Each number is 128 + 24 x the weight over its row's rms, rounded and kept within 0 to 255. Layers, rows and columns count from 0. The size above them is the row's rms in percent of the matrix's.

# layer 3 MLP down (transposed), 704x256, rms 0.265, rows 381-397, columns 64-127
size [100 101 100 103 102 103  91 104  90 105  87 103  99  91  87 109 107]
[[107 161 101 135 148 149 145 163 113 110 156  74 120 147  94 135 128 136 111 130 139 141  79 129 119 122 128 107 146 122 176 124 108 129 107  79  96 115 143 115 136 176 161 115 108 153 107  95 145 157 102 141 161 142 134 115 107  96 121 152 142 132 133 115]
 [114  95 109 116 111 125 115 176 158  84 110  96 115 107 120 100  75 108 100 145 105 128 100 115 117  81 134 123 159  81 155 102 119 121 100 154 167 178 133 152 143 151 162 123 114 141 156 147 113 130 130 120 131 113  97 115 116  95 134 136 150 153 137 104]
 [115 121 160 108 127 125 161 102 132 136 133  88 146 104 145 118 108 124 116 141 153 126 130 131 157 140 143 169 116 123 145 182 140 145 113 131 145 135  78 104 104 146 143 128 115 159 131 112 137  95  97 120 153 139 143 158 100 168 152 106 122 136  80 150]
 [142 139 111 194 109 113 163 168 142 114 138 156 146 132  69 137 125 147 151 176 144 101 168 132 132 148 117  92 138 122 164 111 143 103 120 156 122 129 116 119 124 122 115 173 115 123 151  97 119 105 146  85 155 104 134 116 132 106 125 118 119 169  99 108]
 [157  72 109 130 124 113 121 125 111 131 132 137 137 110  91 144 140  85 111 129 132 117 117 144 145 131 180 144  61 121 153 121 127 117 119  86  47 116 172 131 109 129 152 114 126 109 132  86 107 100 129 148 164  97 104 121 150 136 112 106 140 125 137 111]
 [137 157 119 117 156 118 162 134  88 127 138 146 113 134 161 115 147 104 144 119 158  90 120 117 103 116 122 111 159 138 151 133 167  93 123 155 119 136 108  72 104 146 118 137  81 129 127 107 103 162 140 151 154 152 101 132 121 138 135 120 143 137 157 137]
 [121  84 122 108 131 134 142  89 131 164 107 137 114 111  87 103 119 107 174 131 139 121 151 143  94 108 136 103  94 148 137  90 127 129 107 166 124 149 140 118 128 110 162 150 136 132 140 110 117 128 155  63 114 109 137 107 129 117 144 155 152 152 140 115]
 [164 142 165 161 135 154 116 121 133 114 155 143 132 152 114 127 129  91 159 149 129 144 135 143 114 113 100  96 165 128 122 148 111 147 107 137 161 128  91 101  96 117 114 134 155 133 109 161 142 138 149 118 126 138 116 153 135 139 158 106 109 122 123  92]
 [143 113 139 134 110 153 105 108 129 119 132 133 108 110 140 134 153  91 146 152 167 117 180 115  68  77  95 117 107 111 132 108 103 132 113 169 101 169 110  94 116 144 132 109 137 177 153 136 123 104 138 126 169 121 115 137 127 142 147 103  91 163 145 152]
 [113 166 145 126  67  97 133 162 146 141 161 143 202 134  92 136  56 102  97 126 151 145 154 126 115 127 142 148 121 144  91 113  91 113 153 142 123 130 157 109 109 143 130 115 162  79 108 108 110 139  83 121 130 127 126 163 130  95 121 108 108 138 101 123]
 [141 152 128 149 111 103 115 131 135 147 103 118 118 130  99 117 139 102 146 162  88 126 100 115 177  65 119 137 115 137 148 119 134 148 135 160 111 129 119 106 103 178 116 145 131 123 145 137 118 131 139 111 113 131 172 111 138 106 118  81 216 124 133 158]
 [109 142 119 131 138 139 127 149 116 131 157  99 112 149  99 133 141 124 140 147  98 133 137  84 151 121 101  99 137 177 147  94 139 109 104 133 144  96 152 115 107  90 147  99 141 107 113 152 131  79 167 158 109 149 102 149 112 139 111 175 152 139 146 151]
 [ 96 121  94 123 102 125 114 139 115 170 175 140  97 102 145 140 154 135 143 136 168 120 122 131  86 120 182 168 129 168 167 104  93 172  97 120 115 117 130 131 130  85 126 120 168 111 125 177 177 152 141  92 104 129 157  80 128 115 115  96  87 148 132 128]
 [128 139 164 119 141 140 153 121 152  79 109 152 131 152 107 144 157  72 111  98 157 123 122 148 137  75 136 124 171 102 148 149 139 138 134 117 130 146 126 125 100  91 117 128  92 119 118  99 115 211 127 186 110 149 138 172 109 120 146 137 121 117 160 104]
 [119  97 115 153 119 146 111 112  93 107 163 132 150 137 134  88 135 138  95 148 120 156 123 107 151 130  95 135 136  77 137 117 116  99 143 129 106 137  46 150  95 113 112 173 115 101 158 133 139 121 127 123 112 108 161 141 136 147 106  99 135 119  84 159]
 [120 114 157 120 131  76 113 150 110 118 153 139 176 113 129  98 147 112 156 151 172 113 147 122 106 110 114 142 128 124 125 118 127  82  85 115 171 150 113 146 150 133 120 108  97 136 105 102 115 111 151 121 127 138 135 131 145 123 139 126 107  86 130 141]
 [ 97 124 129 120 128 167 140 109 104 135 130  84 134  93  98  66 144 165 145 112  91 172 138 102 167 140 132 138 131 136 157 155 103 166  93 102 176 151 126 137  97  95 138 141 140 118 161 189 143 144  98 119 113  56 111 120 132 105 134 133 134  97 120 118]]
# layer 3 MLP gate, 704x256, rms 0.14, rows 382-397, columns 64-127
size [ 98 100 103 103 101  99 100 102 100  93  93  95 103  99 106 107]
[[ 77  87 136 109 148 151 124  79  95 165 114 147 129 130 121 145 166 107 147  92 161 126 144 151 136 142 152 101 104 182 107 118 124 131 144 131 111 127 128 101 137 128  89 165  76 145 110 139 146 148 123  96 118 144 176 152 135 165 136 123 107 141 147 142]
 [ 43 137 127 131  89 123 125 121 115 150 156 130 173 145 120 118 118 127 120 145 174 128 114 137 128 153 106 185 162 123 143 149 115 177 111 142 165 100 112 149 115 126 131 115 122 131 145 114 128 149  98 113 153 131 137 114 152 144 180 145 107 121 107 120]
 [125 137 140 157 145 150 153 116 135 106 125 117 143 132  99 106 176 145 144 127 117 136 128 129 126 108 104 120 128 121 154 121 111 126 122 102 146 108 118  89 148  82  84 110 124 133 166 151 120 159 138 167 123 132 121 154 127 100 107 132 120 189 147 160]
 [103 153 111  92 158  97 109 118 157 129 143 168 184 129 115 156  83 129 108 119 141  98 150 136 137 119 139 106 104 153 101 130 144 179 149 135 124 148  66 143 136 124 117  92 141  87 158 148 166 102 163 126 120 118  92 159 128 126 147 133  84 124 174 131]
 [149 152 106 141 146 156 176 102 137 135 115 162 138 128 135 152 128 105 124 154 161 100 135 122  89 126 104  97 137 136 149  84 143 116  99 144 111 156 124 107 104 103 130 115 107 118  79 119 126 111 138 141 107 103  85 161 174 120 137  86 150 111 175 108]
 [119 167 127 104 145 164 112  84 110 154 118 110 195 105 148 111 162 162 163 155 138 102 137 137 140 167 125 179 124 132 107 129 137 107 162 167 175 109 119 129 137  90 138 111 106 150 159 150 129 134 139 138 128 101 131 146 113 124 132 141 121  95 142 104]
 [171  80 131 140  99 139 116 134 136 141 190 133 129 115 152 150 113 108  85 122 143 115  95 139  89 159  72 179 168 152 190 127 133 133  89 157 161 130 143 134  96  84 162 113 155 159 111 147 104 152 177 131 136 133 125 173 121 121 145 118 147 111 149  83]
 [140 176 170  76 152 158 140  92 127 175 148 127 113 155 107 126 143 162  97 146 140 104 117 105 164 140 126 128 118 168 100 102 131  97  89 144 162 149 133 139  98 143 142  87  79 127 111  92 136 128  96 116 150 130 132 151 108 161 142 133 141 141 141 113]
 [117 133 166 144 151 137 127  95 131 130 122 132 101  87 150  91 126 139 125 110  95 119 138 106 162 129 120 141 107 103 139  86 130 146 105 128 117 124 119 146 148  82 128 128 112 169 167 149  91  98 134 140 210 149 101 102 113 112 123 111 115 126 144 139]
 [171 156 129 157  99 123 100 152  90 173  99  94 131 139 122 128 144  66 162 167  99 101 105 116 158 113  92 144 143  95 165  84 153 168 132 167 109 118 127 102  87 138 126 133 133 138 160 157 115 119 124 111 198 142 154 114 149 107 118 104 150 140 172 155]
 [ 98 149 118 130 138 105 166 116 127 175 109 136 117 107 109 125 114 168 128 145 128 154 134 107 128 113 128 130 123 157 171 110 126 166 106 131 100  45 150 103 137  98 128 131 108 140 117 129  96  97 197 155 171 152 119 137 138 154 107 158 154 113 124 190]
 [105 130  94 145 102 137 141 191 112 157 176 139 125 139 138 103 153 147 115 125 150 159  93 151 111 135 131 142 118 135 129 134 136 148 106 116 138 134 117 112 116 110 128 105 127  70 179 145 152 155 118 104 101  98 151 107 125  95 121  85 133 146 175 149]
 [129 146 105 119 114 117 173 151 129 124 136 121 152 161 143 159 142  90 196 192 111 119 118 113 143  83  96 124 138 111 120 117 125 144 130 126 124 100 162 142  82 158 141  81 113 155 121 109 128  89 138 152 103 122 136 130 110 123 117 127 148 145 142 116]
 [118 134 115 149 124 131 124  95 108 109 157 113 141 148 138  95 126 168 102 138 104 158 125  93 119 148  89 119 144  88 183 133 110 114 125 128 112 143  76 135  99 110 122 171 165 112 146 118 166 107 155 135 121 116 163 107 174 130 118 118  83  88  85 175]
 [ 91 167 136 119 129 140 115  78 149 135 141 145 108 133 156 105 121 114 133 165 180 117 179 132 105 131 104 108 149 141 125 108 143 118 141 123 145 118 116 134 133  84 132 128 128 126  98 185 122  59 168 153 157 161 138 132 151 135 129 139 149 157 151 146]
 [102 114 125 102 111 111 126  99 129 148  80 121 131 139 134 114 141  93 157 103 147 153 124 124 142 156 136 104 127 150 119 107 134 117 127 127 109 140 130 151 117 153 122 123 107 158 119 141 189 103 143 114 122  85 137  97 102 105 161 117 109 121 135 179]]
# layer 3 MLP up, 704x256, rms 0.14, rows 382-397, columns 64-127
size [ 98  99 100 102  97  99 104 100  99  91 114 109 111  93 105 104]
[[150 137 136 154 134 149 124 141 110 142 152 147  96 131  95 158 111 120 118 176 105 159 122 107 127 114 155 136 122 127 114 116  72 143 160 114 122 109 132 121 130 130 104 119 110 134 130 157 110 147 115 162 122 107 105 174 129 100 113 108 111 120 104 131]
 [166  90 109 165 138 130 119 141 105 126 150  96 127 114 126 117 141 124 173 155 121 152 104 118 109 139 149 145  96 127 119 109 173 101 129 132 112 126 114  83 129 164 115 122 111 111 140 168 104 140 149 111  94 157 122 109 129  98 131 148 117 129 128 135]
 [141  95  97 128 133 116 114 152 127  98 129 158 119 134 121 138  76 140 106 149 147 128 149 123 145 119 154 163 132 117 126 165 137 102 184 142 131 118  93 103 109 162 129 164 101 152 131 114  93 135 118  94 104 100  92  89 105 104 124 110 144  90  88 110]
 [153  93  91 103 151 131 135 113 122 109  83 100 143 120 135 110 122 103 118 107  88 119 107 109 139  96 136 115  95 169 121 133  91 117 120 152 133 114 109 161 140  95 134 136 161 151 123  81 149 110 154 154 131 159 144 142 130 154 117 127 115 157 151 163]
 [116 118 138 127 123 113 157 153 129 148 165  92 122 155  98 148 106  95  88 150 111 113 142 121 140  42 126 152  89 127 151 152 143 121 155 175 129  92 126 137  95 122 113 150 109 106 122 136 146  91 120 147 136 152 149 119 103 151 154 124 102 136 106 142]
 [150 142 142 154 129 166 149 130 128 112 167 140 102 163 190 121 120  78 125 129 127 168 112 139 121  94 140  87 165 114 158  93 114 113 138 114 114 123 133 108 112 180 109 154  94 117 128 135 122 134  96  86 102 148 111 125 165 114 117 118 139 170 131 146]
 [100 132 132 167 116 131  97 108 150 127 125 142  96 173  58 122 104  87 150 133 122 107 134 120 165 141 121 158 123 123 171 147 164  99 152 156 121 109 118 100 109 151 133  88 116 144 101  96 144 120  98  99 153 131 125 118 136 130 150 106 107 121 131 133]
 [141 118  93 147 125  73 118 126 129  95  86 145 131 106 147 135 102 141 164 140 138 119 123 121 109 123 129  99 127 117 139 120 107 168 174 118 106  96 143 138 129 115  87 196 142 127 143 128 121 123 167 162 137 137  84  98 137 119 112 112 110 104 101 119]
 [143 161 133 133 103 137 127 151  74 143 143  81 113 136 115 143  97  99 146 137 140 138 129 103 129 102 129 151  77 115 156  81 110 126 164  80 118 134 120 101  97 110 135 112 156 152 169 133 126 131  62 145 126 121 142 117 108 118  76 105 105 107  72 123]
 [109  99 168 101 127 102 119 141 140  94 127 152 111 150 121 139 101 117 111  94 118  94 184 124  81 188 121 122 142 106 127 124 126 105 129 102 150 140 187 139 146  86 154 140 156 132 123 138 128 134 101 138  79 100 119 119 111 162 132 158  88 129 117 124]
 [ 96 152 132 135 117 131 136 158 139 103 175 112 103 114 101 134 128 119 142 141 107 110 169  73 145 115 132 109 148 168 131 108 113 113 143 151 132  97 170 136 130 123 136  73 145 116 123 167  69  83 181 182 111 162 104 156 132 135 101 125 155 133 142 157]
 [139  63 121 117 112 124 134 126 158 105  97 127 134  99 143 167 116 102 124  85 143 121 122 155  96 153 118 108 114 107 126 101 108 131 147 138 132 120 129 172 137 116 131 136 149 158  83 115 118 141 105 172 145 126  85 152 114 128 132 106 122 152 109 108]
 [100 105 122 147 139 111 142 115 139 106 120 122 153 151 131 155 165  95 174 155 125 140 123 132 100  51  87  88 139 105 104 109 157 128 124 138 156 104 148 120 119 117 129  68  58  96 111  78  90 126 118 160 100 136 158 108 109 152 143 127 125 114 119 132]
 [150 120  91 104 124 167 112 153 153 186 104 127 146 120 161 148 116 131 142 135 108  93 122 113 132 137 128 173 133 142 119 134 101 137 122 126 150 142 133 111 133 138 132 112  78 153  89 113 101 130 109 117 126 139  92 104 101 138 109 136 175 150 146 151]
 [148 102 118 157 143  71 138 150 159 140 126 147 129 170 100  88 135 136 108 161 133 121 126 139  67 169 132 161 102 134 135 156 165  72  98 137 129 155 127 125 144 131 171  57 118 113 109 133 101 136 136 100 158 100 181  98 126 125 107 140 159  55 123 117]
 [114 140 133 146  92 184 114 161 170 158  78 156 109 157  84 128 111 130 171 156 117 146 110 135 157 115 110  79 148 125 132 146 105 176 123 150 141 163 122 126 129 154 105 150 102 120 161 135 157 106 147 146 105  90 137 118  81 153 142 141 141 109 165  88]]